config.toml
n_layer = 13
d_model = 64
n_head = 1
n_kv_head = 1
head_dim = 64
d_mlp = 192
vocab_size = 8192
activation = "swiglu"
norm = "rmsnorm"
norm_place = "pre"
norm_eps = 1e-05
positions = "rope"
rope_base = 500000.0
rope_fraction = 1.0
qk_norm = false
attn_scale = 0.125
bias = "none"
tie_embeddings = false
parallel_block = false
init = "trunc"
init_std_qkv = 0.0175
init_std_o = 0.00343
init_std_up = 0.0175
init_std_down = 0.00343
optimizer = "soap_variant"
lr = 0.00496
beta1 = 0.95
beta2 = 0.99
weight_decay = 0.048
lr_head = 0.0123
grad_clip = 2.0
warmup_steps = 200
schedule = "wsd"
decay_fraction = 1.0
decay_shape = "linear"
final_lr_fraction = 0.0
batch_tokens = [16384, 32768, 65536]
seq_len = 128
doc_mask = false
train_tokens = 145000000
steps = 4665
dataset = "wikipedia_en"
Each number is 128 + 32 x the weight over the matrix's rms, rounded and kept within 0 to 255. Layers, rows and columns count from 0.

# layer 9 MLP down (transposed), 192x64, rms 0.179, rows 101-135, columns 0-63
[[152 106 108 102 123 144 128  79 157 130 129  76 135 156 115 174  96 100  73 107 118 150 122 110  87  84 130  74 151 109  76 123 137 177 121 101 122 171 111 167  77  76  97 251 139 159 215 130 116 119 125 148 132  87 122 159  89 162 156  95 151 132 133 140]
 [175 136  94 166 114 114  89 124 161 158 166  98 162 105 172 147 123  99 135 103 134 107 111 138 173 104 128 129 150  86 148 130 178 145 123  83 136 127 150 105 116 133 127 203 152  83 107 119 122  39 105 133 116 134 155 163 156 150 134 128  57 136 104 200]
 [114 140 140 135  90 163 167 105 110 173 160 139 145  84 182 105 158 111 143 114 172 147 143  92 120 148 114 124 169 155 110 117  38 126  78  89 152 155 101 193  81 118 115 123  96 158 125  88 179 165 106 112 170 138 123  93  99 114 112 135 137 160 136 135]
 [136 170 166 181 177 120 114 125 103 113 108 117  74 176 106 139 137  79  95 100 117 134  69 120 126 135  97 125 127 126 104 137 137 116  96 163 111  93 152 139 171 179  92 147  36 130  94 172 158 128  73 103  75 131  92  82 130 147 118 139  84 130 112 128]
 [180  69 164 155 133  92 105 167 113 125 181 183 174 174 127 150 174 141 166  94 138  84 133 109 172 123  82 127 120 109  79 110 197 173 126 157 159 116 146 129 113 188 132  77  62 114 147 168 142 167 149 152  77 128 127 143 112 102 122 141 152 111 143 137]
 [115 131 115 130 203 121 106 142 145 113  87 205 137 120 216 112 116 187 136 144 123 116 188 112  68 227 108 119  75  80  92 156 205 158 117 163 123 124 146 114 116 156 147 123 122 123 119 127  92 179 140 151 127 110 106 126 110 165 179 123 135 149  85 123]
 [ 71  94 137  62 103 115 161  31 122 161  93 130 130 142 112 109 128 113 163 110 104 108 123 161 157 113 116 109 142  89 118  72 121  86 105 154 154 156 133 104 182 160 187 116 117 132 200  83 154 203 166 128 136 152 105 186 100 198 104 139  55 132 159 107]
 [115 101 189 138 148 122 120  94 152 162  99  97 128  78  92  89 123 131 124 146 123 111 136 104  74  92 134 166  58 177 152 154 129  65  90 188 164 148 187 131 113 122 147 136 155 107 113  92 119  99 151  65  70 147  74 120 172 105 210 166 121 109 139  74]
 [165  61 107 151 103 120 121 107 139 109  73 132 112 132 101  72 142 150  83  77 106 162 104 105  96  87 164 149  68 148 162  97 117 157  80 119 139  62  98 132 127 149 145 130  54 145 134  93 106 158 107  81 104 123 121 160 115 151 144 164  69 105 101 128]
 [146 121 100 116 138 109 122 106 145 136 140 119  89 136 130 162  69 180 100 149 100 157 174 117 141 142 108 113 119  84 137  78 120 130 141  80  98  49 142 174 139 128  88 167 107 129 173  70 120  71 154 168 117 150 115 106  96  91 140 118 103 160  90  83]
 [166 137 115  99 141 153 102 153 133 166 108 159  85 151 130 163 173  75 113 141 176 166 139  97  65 137  81  58 144  71  91 171 153  99  93 160 126 177 159 179 173  96  86 117 186 103 127 154 143 153 104 115 155 139 132 123 127  96 161  96  69  89  97  75]
 [105 118 114 221 133  98 115 122  91 154 179 108 103 107 113 114 132 155 130 129 145 125 123 173 115 126 127  89 141  81 147 145  72  84 148 116 160 210 145 106 123 153 153 190  78 146  79 168 128 159 102 122  87 150 118 124 120 162  59  93  96  97 100 112]
 [202 163 150  85 171 216 126 103  81 117 132 111 160 146 114 107 138 178 119  87 118 107 123 110  95 132 114  88  97 152  78 157  90 105  87 139 121 129 156 145 145 101 194  49 141 133 124 130  75 131  88 119 176 124 159 157 144 102 178 142 118 128 108 172]
 [166  93 140 124  96 148  66 119 165 125  78 113 137 160  97 122 134 131 127 116 125 152 116  70 121 115 142 152 100 181 127 128 133 175 123 101 135  55 106 144 145 156 134  65  88 146 141 112  78  86  71 153 131  98 108 125 174 116 107 156 131 115 148 148]
 [118 118 133 136 105  95 109 105  84  74 109  59 103 146 110 157 117 172 141 152 153  93 113  94 124 138 114  82 178 165 115  62 132 161 131 176 107 163 111 171 163 157 111 149 119 128 138  82 112  85 112 134 191  95 143 150 130 125 126  90  81 113 160 114]
 [105 126 133 125 150 171 129 160  86 117 140  69 123  84 131 163 166 174  97 113 124 137 146  79 106  82  59 185 112 129 142 128 122 160  92 156 151 118  89  85  85 148 161 214  90 169 124 145 151  52  75  45  73 132 117 168  93 164 148 166  92 137 156 141]
 [132 181 142  88 149 171 166 145 106 101 145 152 100 108 135 146 154  42 114  46  87 128  94 150 126 137 147  63  93 100 154 129 144 170 150 154 114 141 174  89 168 145 129 141 140 145 172 121 110 124  55  99 113  90 117 143  64 123 156 134 128 120 137 148]
 [166 108 163 158 152  96 118 114 117 132 114  96 124 105 145  61 184 137 146 122 184  56 103 123 159 164 189 160 163 156 138  88  99 140 165  98 128 105  75  96 104 127  91  81 105  73 146 121  84 114 103 122 137 144 124 162 130 178 158  90 159 153 122 136]
 [104 185 124 128 134 153 100 151 158 121 151 150 108 119 137 123 212 109 152 181 143 125 150 137 101 189  82  81  88 114 120 163 110 107 120 126 118 170 108 169  96  96  99  47 189 118  99 100 144 147 147 116 198 100 124 102  90 102 138 139 205 133 127 136]
 [ 74 123 117 147 120 129 146 199 132  86 130 129 130 134 158 153  98 169 144 176 176 145 103  81 122 124 104 132 104 121 127 133 104 131 108 159 120 125 117 131 118 150  71  93 123 140  50 177 111 112 116 140 108 132 150  78 108 112 133 128  28 153  91 152]
 [122 115 116  84 145 155 128  57 142  67 160 146 146  75 147 159 123  88 126 120 191 181 129 170  97 100 132 162 136 182 111 130 120  98 111 141 156 119 153 162 161  86 135 162 180 143 122 145 111 237 127  91 177 137  80 123 118 165 135 120  96 110 105 110]
 [126 107 124 132 184  86 140  92 113 109  77 108 124  52 123 108 138  82 185 173  99  64 118 114 141 128 166 168 148 134 125 180 122  61 145 154 102 151 141 115 134 200 165 157 151  70  99 142 140 113 186  88 131 126 134 104 144 126 136  68  46 136 153 123]
 [162 104 115 132  94  80 120 179 131 147 109 146 127 114 133 162 121 107  90 134 103 114  79 110 185 120 133 136 100 137  94 118  96 155 145 140 133 116 158 102 166 127  99   0 152 120 195 128 111  79 120 124 140 163 147 100 134 162 156  97 129 147  86  99]
 [ 75 145 125 119  98 106 110 155 147 123 158  97 163  96 147  70 133  80 210 136 157  95 100 154 122 133 141  67 177  96 138 119 152  84 105 132 156 109 113 136 114 111 128 130 117 156 143  95  96 171 124  93 179 126 128  85  90 109  77 186  74  67 151 133]
 [114 133 159 102 153 118 124  80  87 179 113 129 134  99 109 193 156 140 116 150 150  67  79 133  75 105 159 172 151 192 138  99 182 133 145 134 158  85 139 122 141 106 160 121 156  92 195 156 120 109 138 193 144 112 127  60 155 126  88  94 102 103 111 159]
 [145 131 188 148 108  75 134 162 116  98 138 112 152 180 127 124  83 121 118  96 144 167 159 100 190  96 122 160 103 100 130 149  92 109 112 104  92  82 125  95 105  94 105 128 140 110 101 149 108 200 132 148 118 157 156 128 122 146 131 166 211 129 133 126]
 [186  82 185 169 112 114 116 161  94 177  73 193 145 166 157  95  73 178 107 133 108 123  95 153  95 130 138 102 162 113  88 128 172 143  90 102 102 191 127  69 106 124  88 142 145 123 110 155 111 176 165  93 139  89 163 109 129 120 143 133 103 144 161 107]
 [ 99 144 164 138 179 137  59 106 148 114 128 123  86 123 160 153 139 132 107 204 145 112 132 133 114 139 117 104 107 146 175 136 142  80 153 110 130 121 124 138 109 122 109 174  39 155 117 160  79 130 192 133 139 170 189 104 157 150 201  79 126 120 122 105]
 [117 156  89 140 190 156 106 127 186  99 124 101 197 111 164 155 126  48 112 103 165 101 125 105 141 171  79 167 153 136 124  95 111 163 161 150 157 104 119 138  94 155 144 115 121 145 137 178 111  80  95  89 101 142 175 150 129 109 136 207  85 135 132  91]
 [132 133 140 149 135 139 137 116 152  75 100 130 106 157 106 175 137 174 116 154  93  57 166  93 101 168 133 118 146 104 117  92  60 122 138 110 176 121  89 137 125 172 202 125 142 126 121 103  58 127 109 147 160 136 111 145 107 150 123 164  90  90 164 128]
 [115 138 169 103 164 167 126  82 105 111 149 139 135 112 118 117 127 131 133 143 166 145  75 179 129 130  72 127 120 124 153 145  90 134 102 200 115 135 104 141 155 122  94 171 135 135  60 129 103  81  91 161  93 116 151 172 103 141 152  95 133 154 184  84]
 [179 133 105 152  83 146  73 136 157 146 180 141 131  73 149 129 100 140  35 115 105  71 114 111 118 145  99 163 163 132 154 124 124 157  86  89  68  87  91  80 109 158 113 114  59  89  80 164  99 156 156 156 146 104 127 129 120 110 143 116 186  77 136 171]
 [ 70 144 161 120  63 132 195 104 124 146 119 126 129 114 150 170 162 153 114 114 138 131 119 142  98 140 168 159 109 145 125 131 132  97 163 126 148 162 123 187 160 135  28 172 151 144 142 135 127  76 135 133  87 150  88 138 141 138 115 111 109 117 118 147]
 [111 129 115 120 108  78  77 140 104 128  84  81  86  88 187 148 125 162 109 136 140 126  67  85  48 128 146 102  68  78 148 135 148 116  91 210 147 109 146 130 128  87 110 104 130 168 113 161  78 109 142 152 144 137 131  78 139 144 124 146 153  96 139 105]
 [114 136 117 131 141 119  75 142 138 107 108 109 125 120 187  71  84 116 121 176  80 117 109 115 166 147 144 153  88 144 106 135 156  62 116 154 194 116 163 137 111 146 138  82 119 102 103 124 120 163 137 103 182  85 111 125 195 121 157 124 169 149 173 179]]
# layer 9 MLP gate, 192x64, rms 0.21, rows 102-136, columns 0-63
[[106 162 142 152 145 195  87 136  78 135 124 141  98  84 104 201 153 113 153 101 152  53 112 170 105 111 116  86 127  98 128 147 155 136 148 138 105 135 156 112 150 166 125 185 111 147 155 153 106 101 165 119 153 131 132  97 137 141 143 199 145 186 125 102]
 [ 88 179  84 150 150 155 175 113  82 135 130 101 188 151 112 163 210  81 137 117 104 109 102 128  73 143  92 132  98 138 102 120 158 110 148  92 148 187 208 192 115 152 104 158 166  83  86 157 126 169 105 154 169 106 114 121 167 157 101 175 119 153 115 149]
 [127  81 146 140 177 156  97 117 126  94 122 116 117  94 122 120 151  86 189 156 170 113 130 180  91 187 107 154 101 145  94 171 166 120 120 137 137 117 134 103 135 120 124  92 103 122 137 122  31 156 117 164 137 198 108  90 192 123 107 112 118 128 138 109]
 [ 88 106 195 119 162 117 127 134 129 111 154 161 150 146 127 100 182  93 159  76 101  90 159 174 147 157  63 152 113 128  75 104  97 144 121 186 106 140 167 139 151 164 124 136 124 106 132 136 170 148  89  97  88  59 122 114 111 106 172 152 145 196  98 152]
 [116  91 145 123 139  93 160  75 115 152 175 177 101 169  95 138  80  58 172  98 229 102 125 144 177 138 133 153 118  73 154 114  84  94 128  65 105 196 107 122 126 152 130 182 125 117 111 107 152 114  82  54 135  79 133 106 144  95  67 167 158  48 152 131]
 [149 139 138 151 160 125 160 105 149 109 105 100 148 113 142 130 159 116 148 190 132  50 191 107  93  27 123 128 119 102  88 139 158 131 130 104  78 116 155 117 116 133  91 137 140 111 108 101 153 153 169 123 140 120 183 232  99 105 171  79 183 116  98 101]
 [163 105 163 151 161 151 206 127 238 157 118  68 131  95  93 134 110 133 105  95 144 151 113 157 111 102  78 142 175 117 106 173 131 181 109 133  97 126 141  95 116 112 120 162 121 129  43 104 148 151 177 104 108 115  88 147 140 102 179 116 112 137  77 139]
 [144 115  76 121 121 131 166 159 110 155 125 178  75 117 125  98 113 111 146 131 137  94 146 125 124 117 111 106 231 136 145  79 123 181  98  91 117 155  90 108 140 119 102 132 124  98  87 126 101  82 142 100 172 196 149 104 109 101 121 122 185 106 128 135]
 [196 155 184 129 106  43 146 151 177  83  65  80 122 174 123 128  97 170 121 186  66 119 123 121 134 137  98 136 128 134  62 119 150 130 138  81 115 136  98 132 107 121  99 176 113 101 134 106 125 115 135 142 163  89 159 168 162  70 154 138 154 116 142 127]
 [180 193 111 124 104 147 110 182  83 108  89  92 136 156 146  89 108 134 116 112 145 130  88  98  88 135  83 113 168 152 120 129 198 133 142 124 181 110 183 105 151 111 100 141 198  62 131 144 197 128  84 166 167  97 122 145 174 124 162  94 201 162 116 146]
 [132 165 119  78 154 125  94 152 166 101 121 104 140 112 148 106 193 117  83 130  79 144 165 111  94 140 162 125 158 129 114 120 160 177 194  87 103  79 138  82 141 164 175 117 133 107  97 125 150 109 136 142 145 151 125 151  63 106 159 160 127 160 136 170]
 [103 111 137 140 109 188 125 119 133 157 148  99 148 117 161 150 140 173  67 128  99 112 147 139  75 144 138 186 126  57  91 190  90 148  92  93 110 146 127 151 126 121 129  58  93 153 142  80 133 126 134 113 105 168 107 176  59  65 189 148 112 117  65 128]
 [117  58 105 115 131 104 152 116 102  98 125 140 174 118 132 114 182 102 126 158 129 118 187 135  61  81 148  91 141  97  83 108  56  99 112 136 102 159  96 126 152 107 110 139 164 126 156  78 131  88 121 134  67 139 144 112 150 103 133 138 111 151  58 126]
 [118 120 134 113 167 162 128  84 122 127  94 153  92 148 154  62 122 129  78 122 154 159  86 126 169 135 156 150 149  92 136  68 129 143 162 118  78 163 125 102 154  55 196 127 103 150 129 134 113 120 178 156 176 112 104 135 113 179 119 155 195 128 116 167]
 [116 147 102 149 116 133 108 165 119 190 159 106 131  96 141  57 142 102 113 133 125 149 180 135  95 138  57 138  91 110 173 161 101  95  88 146 140 132  97 143 102 167 228 124 169  81  66  77 113 177 112 120  49 168 157 180 148  98 139 147 158 109 144 130]
 [171  75  90  89 122 100 140  80 119 163 164 118 101 106 164 122 140 159 143  67 164 100 160 186 187 139 156 135 140 159 107 128 216 142 134 115 129 123 131 219 129 151 129 110 137 125 145 148 111 182 143 125 127 147  96  65 152  84 151 159 183 146 112 135]
 [112 134 140 138  81 201  87 123 147 160 180 158 173 145 194 124 178 141 183 114 128 115 184 137 152 117 136 152 132 126  95  81 108  71  64 152 149 111 132  75 122 166 127  91 111 112 116 110 133 195 157 166 138 169 136 103 147 100 112 172 159 108  88 102]
 [150 165  85 144 104 157 172 138 114 134  89 109 121 118 106 104  73 173 117 109 116 171 161  94 153  90  78 133 101 111 155 148 113 167 185  70  88 104 135 147 144  96 139 155 111  65 188 140 147 142 148 144  77 144 134 141 119 150 164  82 140 130  72 154]
 [118 145 134 109 148  83 119  42 115 150 126 164 163 113 119 153  98  98 129  97 114 136 118 145 135 146 149 127 120 118 192 139 150 167 127  92 128  82 109 109 120  92 107 148 113 116 182  90 108  88  90 165 160 125 106 110 103  87  92 161 127 124 186 103]
 [128 179 157 119 133 101 117 176 127 204  96  91 139 153 120 146 147 143 102 119 139  51  83  69 124  40 180 119 141 121 140 151 110 162  89 143 118 116  51  97 107 179 148 171 128 126 152 117 124 167 106 153 151 138 106 139 152 121  65 143 152 183 152  58]
 [113 135 172  94 184  93  81  86  67  84  50  87 111 118 165 103 145 111 182 190  92 169 106 164 146 164 113 156 170  92 155  76 149 120 129  90  93 119 117  75 158 113  88 165 106 116 127 109 123 151 116 181 117  77 163 169 132  87 122 143 129 107 168 150]
 [ 84  92  96  63 156 165 129 126 171 135 176 114  93  84 142 139 172 115 107 142 186 131 173 148 147 132 119 121 175 131  97 115 160  24 145 160 152 149 168 159  81 139 146 102  79 167 113 102 150 145 107 130 108 147 149  64 126 112 129 147 107 121 174 163]
 [ 97  84 122  62 171  94 176 160 147 143 115 193  77 157 100 162  52 115 119 114  97 126  81  96 128 119  41 131  96 125 193 160  84 173 134 105 120 167 151 177 103 119 145 147 149 163 128 162 144 142 112 181  51 140  84 110 129 118 161  97 138 157 102 151]
 [167 143 109 157 103 113 122 163  79 134 110  67  57 165 104 136 145 221 102  92 117  83 103  67 159 105 161 151 151 146 134  93 115 130  75 151 143  84 146 114 121 160 115 147 150 151 111  74 135  96 129  79 136 156 106 142 110 165 152 153 155  71 100 143]
 [157 101 114 166 134 172  67  78 136  82 112 128 105  74 126 120 150 125 117 119 100 152 104 158 140 117 105 113 164 130  85 149 156 127 141 101 124 128 161 138 130 181 144 122 119 152 151 176 109  77 121 166  62 105 118 109 128 121 131 168 173 112 202 164]
 [138 136 131  85  70 162 148 112  81 178 171 136 137 145 125 191 144 130 120 104 173  88 161 175 167 131 105 139  62  66 124 117  93 150 171 125 186 189 159  77 178 163 107 149 163  76 106  79 162 155 197 156  80 113 159 171 137  56 133 201 142 161 146 179]
 [168 167  97 102 126 114 132 149 156 103 104  83  91 128 156 121 175 123  83 126  86 107 101 136 120 168 162 147 131  88 105 155  90 163  88 143 115 127 159 160 124  83  58 177  92 144 109 105 134 124 163  93 169 209 118 115 145 145  52 168 104  98 164 130]
 [133 175  65  89 153 130 133 135  57  85 201 121 112 124 176 138 136 103 180 177 162  69 119  96  96  54 113  97 140  95 120  66  55 141 133 154 160 162 154 142 113 141 167 104 143  64 122  81 147 114  85 151 129 116 163 115 151 135 152 184 194 129 135 119]
 [144 142 152  94 133 175 137 110 129 112 188  88 132 143 194 154 158 142 138 151 152  82 152 126  70 134 117 158 151 141 112 109 137  93 102 103 194 103 168 151 117 168 210 102 169 151  73 109 170 116  62 107  87 173 132 164 132  89  78 164 152 103 142 105]
 [162 114 136 198 170 131 108 141 159 183 172 123  98 161 132 161 199 172 171  68  51  52 136 127 162 133 145 132 122 115  73 132 150 123 143 153 100 160  94 165  76 107 112 184 135 121  99 127 149 155 153 131 103 173 108 119 124  87 116 118 121 154 144 156]
 [171 151 115 139 140 218  92 110 201  87  66 135 105  66  83 186 103 155  91  99 108 107 133 118 150 117  85 111 128 121 100 158  90 114 103  88  75 150 150 128 133 175 142  92 126 107 146 184 167 144 111  83  99 171  75 133 161  88 117 126 158 127 129 141]
 [120 139 135 156 186 166 143 134 102 135  66 107 126 125 154 107 102 153  98 132 121  51 134 119 143 109 123 141 103 131  49 187  74 112 115 193 128 112 127 136 121 103 155 107 118 158 101  95 137 136  91 139 185 107 154 119 142 174 159 132 125 126 122 111]
 [146  78  99 143 119 123 143 123  87 116 122  88 116 125 141 128 127 112 122  91 145 124 126  58  95 132 150 159 136 102 159 141 126 179 128 133 131 119 123 155 162  93 144 194 162  99 190 170 109  97 157 104  97 129 146  77 102  87 101  58 204 133 120 132]
 [150 145 140  98  97  85 155  93 164 127 151 112  95  81 108 115 159 142  53  76 151 151 143  95 134 123  99  92 145 124  79 112 164 209 159 112 115 130 141 105 106 129  56 123  74 157 157 163 112  84  79 111  79 167 114 108 101 118  80 118 151 117 187 108]
 [137 111 165 156 141 175  94  61 163 171 124 106 134  71  78 157 159 190 143 187 112  99 143 184 109  87 120  92 155  95 119 146 102 134  49 146 184 139 140  93 119 171 113 122 132 147 102  67 168 110 126 154  74  78 134 114 112 118  98 144 152  53 107 102]]
# layer 9 MLP up, 192x64, rms 0.19, rows 102-136, columns 0-63
[[141 124 125 120 117 102  89 143  74 119 151 133 105 179 117  94 170 145 162 143 122 108 106  90  90 171  99 161 153 162  87 144  93 170 154 125 130 171 146 157 175 150 105  49 120  88 133 108 144 157 155 130 128  75 158 117 109  79  98 121 129 140 132  92]
 [117  99 142 121 136 156 123 154 139 174 125 137  93 150 145  35 169 122 103  87  96 174  93 118 108 219 146 148 116 127 113 106  92 104 163 161  84 140 159  77 143 144 105 127 106 124 139 148 142 120 157  42 160  85 122 153 149 114 129 147 139 177  99 128]
 [122 138 126 166 147 137 131 116 126  85 165  97 174 142 103 138 136 163 123 135  57 142 180 129  60  89 117 136 112  70 141 128 106 160 132 159  92 114 180  90 131 105 142 149 111 140  90 186 133  80 153 147 111 145 100 177 128 136 131 149 114 140 149 150]
 [ 97  94 140 130 115 187  98 186 142 151 133 129 117  87 133 151  53 117  95 169 136 157 115 122 178 174 110 121 104 156 137 134 142 135  94 126 115  99 100 145  62 141  98 135 103  98  53 152  51 119 148 161 124 121 140 142  97 110 167 124 150  96 104 143]
 [152 106 105 138 176 175  76 169 135 137 192 126 116  81 141 187 138  93 137 116  95  73  65  84 176 124 171 131 158 128 137 160  80 154 109 225  99 124 177 106  83  97 120 116 100  94 186 125  99 119 125 165  70 127  94 114 186 103  68 104 127 128 131 177]
 [133 158 157 170  99 177 148 206 180 230 158 130 142 143 179 116 131 131 113 117 126 135  82  79 123 121 163 100 130  75 140 101 131 145  38 182 160 170 151 158 110 107 106 136 156 111 182 121 167 104  85  81 128 121 113 151  96 129 198 157 204 158 142 100]
 [146 149 184 140 122 127 121 107 159 104  79 146 163  95 116 150 192  94 159 143  85 147 111 190  71 157 143 164 172  65 109 144 127 133 131 108  97  93 160 148 175 142 107  66 104 175 107 134  89 213 160 190 114 100 143 161  90 152  57  77 100 151 135  79]
 [123 184 128 152  99 155  87  87 133  67 116 151 123 106 155 108 160  75 169 162  91 111 156 116  87 128 100  63 142 116 169 128 104 139 121 112 142 114 164 121 193 131 150 171 119 102 164 100 169 100  80 111 133 156 142  59 169 162 140 111 149 162 174 148]
 [154 104 160 186 127 135 130 142 136 152 130 149 125 140 188  85 150  82 143  92 162 153  88  90  81  89 112 157 175 132 164 109 145 125 203 126 143 159 113  94 130 135 116 142 137 151 109  91 140 172 111 126 154  88 161  95 140 176  91 156  92 141 123  84]
 [123  92 189 107 161 183  72 157 119 129 158 160  83  94 126 137 151 140 167  77 182 107 115 172  98 133  85 109 130 130 130 167 156 113 156 178 140 143 163 128 145 215 159 106 143 109 116 152 191 141 118 144 129 108 221 141 157 171 144 124 158 174 112 106]
 [ 93 126 145 147 113 137 172 120 187 136 115 220  98 128 114  96 159 171 132  84 148 113 153 106 140 157 163 105  85 144 127 168 155 151  92 131 115 189 164 185 165  60 126 124 122  93 179 100  89 108 114 116 134 127 160  87 145  65 136 126 169 101 114 150]
 [110 167 181 115 122 144  93 103 135 118 129 157  94 185 158 163 163 109 152  70 187 170 146 161  95 158 173  99 194 102 146 140 128 143 169 133 147 121  95 139 111 105  76 189 115 158  97 128 155 143 118 166  70 125 159 173 105 109  74 150 113  70 125  88]
 [122 102  95 127 114 139 135 133 102  62 158 157 115  97  79 118  78 123 139 144 113 111 143 155 138 114 108 129 110 174 166 131 132 143 112  72 131 105  81  99 158 221 151 154 164 123 143 118  81 106 138 126  98 168 140 149 151  38 172 128  88 126 152 145]
 [118  81  85 174 172 109 122 127  81 182 154 138  92 130 132  67  67 156 107 147 132  84 132 157 183 130 155 166 122 174  85 149 139 119  99 164 104 153 166 100 130 110 103 127 129 118  87 146  93 121 116 169 184 190 171 142 133 129 170 133 142 112 145 164]
 [175 127 159 121 109 163  96 102  96  83 168 115 138 180  98 126  80  99 132 110 123 162  95 115 155 172 129 111 101 126 151  78  86  88 165  81  50 166 105 116 146 138 128 135  97 188 104 157 141 160 112 133 112 162  68 127 135 160  81 197 100 136  83 100]
 [118  83  84  45 120 119 103 129 161 172  84 119  82 108 168 171 104 167 134 184 126  92 159 130 186 153 159 150 142 170 139  88 113 116 126 137 135  89 135 133  86 143 108 139 128 118 116 112 158 119 174  94  90  99  76 119 127 130  60 125 131 177 144 160]
 [120 109 151 145 172 125 134 116 136 140  79 113  70 153 122  86 130 123 158 124 179  74 195 154 220 202 148 145  87 150 100 135 141 117 160 122 141 190 143 157 148 150 166 134 113  84 127 123 151 144  95  86 110 169  81 101 126  87 146  94 133 142 137 118]
 [119 180 220  77 138 129 100 171 144 165  87 109 149 133 133 141  74 132 112  88 165 105 107 156 162 126 129 139 156 189  67  72 132 171 163 163  79 137  90  98 145  92 100 183  80 153 116 133  94 133 101 169  38 133  99  93 114 160 126 148 132 122 132 111]
 [126  92  73 112 139 137 178 119 169 149 103 194  72 112 102 114 144 151 106 143  59 103 100 138 161 109 107 117 170 130 127 135  69 101 122 131 185 133 132 158 127 147 110 110 129 140 165 105 173 109 181  89 130 117  93 145 110 124 120 131 138  81 100 117]
 [ 50 101  77 116 111 135  60 195 136 113 111 151 119 161 168 103 121 122 156 128  99  67 142 152 160 142  66  95 157  87  83 103 110 106 181 124  92  85 149  97 120 138 140  96 131 108 148 127 176 110 142 108 137 141 178 213 119 134 136 183 169 122 104 139]
 [101  95 135  91 150  69 129  81 132 132  62  59  96 143 162 119  64 106 153 117 157 129 145  80 182 159 134 167 158 183 178 171 123 124 104 120  80  98 185 154 157 156 160 102 107 129 146 119 134 128 177 138 100 124 157 107  70  90 175 153 173 145 162 169]
 [ 89 126  95 152 156 144 109 112 172  99 112 142 146 138 111  80 167 194 154 108 143 120 133 139 112 154 161 157 136 142 184  95 176  62 142 143 125 164  92 155 132 118 166 221 156 183  75 118 144 131 217  95 120 115 117  68 146  97 101 149 109  98 127 149]
 [181  51  95 134 151 162 174 118 106 142 147 163  99 125  99 102 131 114 112  88  77 104  95  99 149 110 156 159 111  92 153  74 158 137 140 108 112 148 147 103  45  86 172 126 175 148 142 179 137 133 159 110 130  97 134 127 159 139 125 149 155 114 209 188]
 [170  93 125 182  77  73 114 189 164 163 176 136 120 161 143 137 108 120  95 116 160 137 148  70 171 118 108 110  75  65 122 150  90 103  98  76 126 103 119 149 118 142 123 104  92  95 118  95 190 142  90 179 122  94 151  83 161  64 127 147  83 125 171 145]
 [ 99  91 114 123  81 153 135 208 181 154 137 125 146 126 118 199 120 158  97 159 109 125 139 109 151 160 150 103 147  82 166 174 147 152 125 129 139 158 120  94 109 164  97 105 131 104 131  89 129 150 165 133 139  85  73 143 130 140 148  84  89  95 122 101]
 [140 106 141 120 119 154 115 176 145  90 184 102 103 112 204 118 133 103 152 151 127  93 166 108 151 125  54  96 137 121 138 118  80  71 195  92 115 122 189 142 160 159 132 137 104 118 120 119 149  25  46 155 141 159 136 121 190 154 139 124 150  90 153 162]
 [168 117 126 117 136 156 100 145 149  76 163 104 103  86 148 186 151 136 104 105 156 183 202 127 104 194 136 214 158 144 135 152 122 134 132 143 120  85 155 135 182 129 141 104 109  85 131  78 138 106 149 110 131 176 131 194  61 135 124 130 122 134 140  89]
 [110 115 152  98 147 161 120 110 181 155  69 133  60 158 122 116 118 173 108  66  90 131 111 130 162 117  43 119  77 173 128 161 116 112 179  94 112  97  58  95 114 135 146 127 120 124 215 162 150  91 108 120 123 136 168 131 118 129 105 145  93 154  74  99]
 [168 135 136  90 122 188 122 125 160 109 164 134 123 188 110 129 149 172 154 147 120 127 132 121  98 147 106 122 130  70 114 102 167 127 186 149 165 136 113 156 130 136 236 119 118 110 112 129 173 129 112 139 111 154 132 153 113  98  73 137 171  80 105  85]
 [ 84 121 146 140  40 114 117 103 121 122  85 118 106  80  93 115 105 128 121 135 126 138 122 129 109 128 170 131 110 121 159 115 174 114 136 124 124 166 160 146 131  84 167 149 157  88 148 105 154 144 117 130 201 132 118 108 103 153 176  97 117  63 145  71]
 [135 111 141 124 137 123 166 106 118 121 175 104  95 148  74 147 121 113 147 207  78 166  69 111 113 136  58 143 119 108 205 147 133  99  82  89 160 104  85 143  61 146 187 150 178  90 122 116 109 110 167  89  81 153 115 182 146  83 112 147  98 141 222 130]
 [130 116 161 126 168 110 139  89 149 130 190 145 162 139 104  77 129 124 115  88 151 108 110  90  95 137 154 130 207  95 128 120 100 155 174 140  99 122  83 119 125 155 138  92  64 140 187 141  94 174  95 153 147 127 128 164 163 131 130  71 106  87 116 147]
 [148 131 108 114 156 181 142  97 116 117 150 114 123  72 147 129 161  96 128 121 134 104 115 143 185 178  36 154 112 115 163 170 124 177  99 176 178  58 138 135 136 176 162 129 103 184 121 135 111  80 119  64 134 116 128  83 113 106 128 109 140 119 132  92]
 [ 94 132  45 126 130 132 111 114 123  85 119 102 114 151  97 213 143 153 108 114 139 178 141 163 129 144 162 127 122 108 130 139 131 166 186  92 171  95 125  85 145  88 106 104 145 169 203  94 107 119 144 175 185 157 134 137 110 123 123 161 107  73  64 123]
 [150 154 156 122 108 147  72 115 131 132 130 173 133 199 148 125 166 102 127 176 129 127 157 130  79 169 162 140 157  99  99 134  96 122 125 164 132 123 145 135 186 150  93 217  73 133 146 188 131 104  99 108 112 178  71 168 167  58 139 183 106 151 120 102]]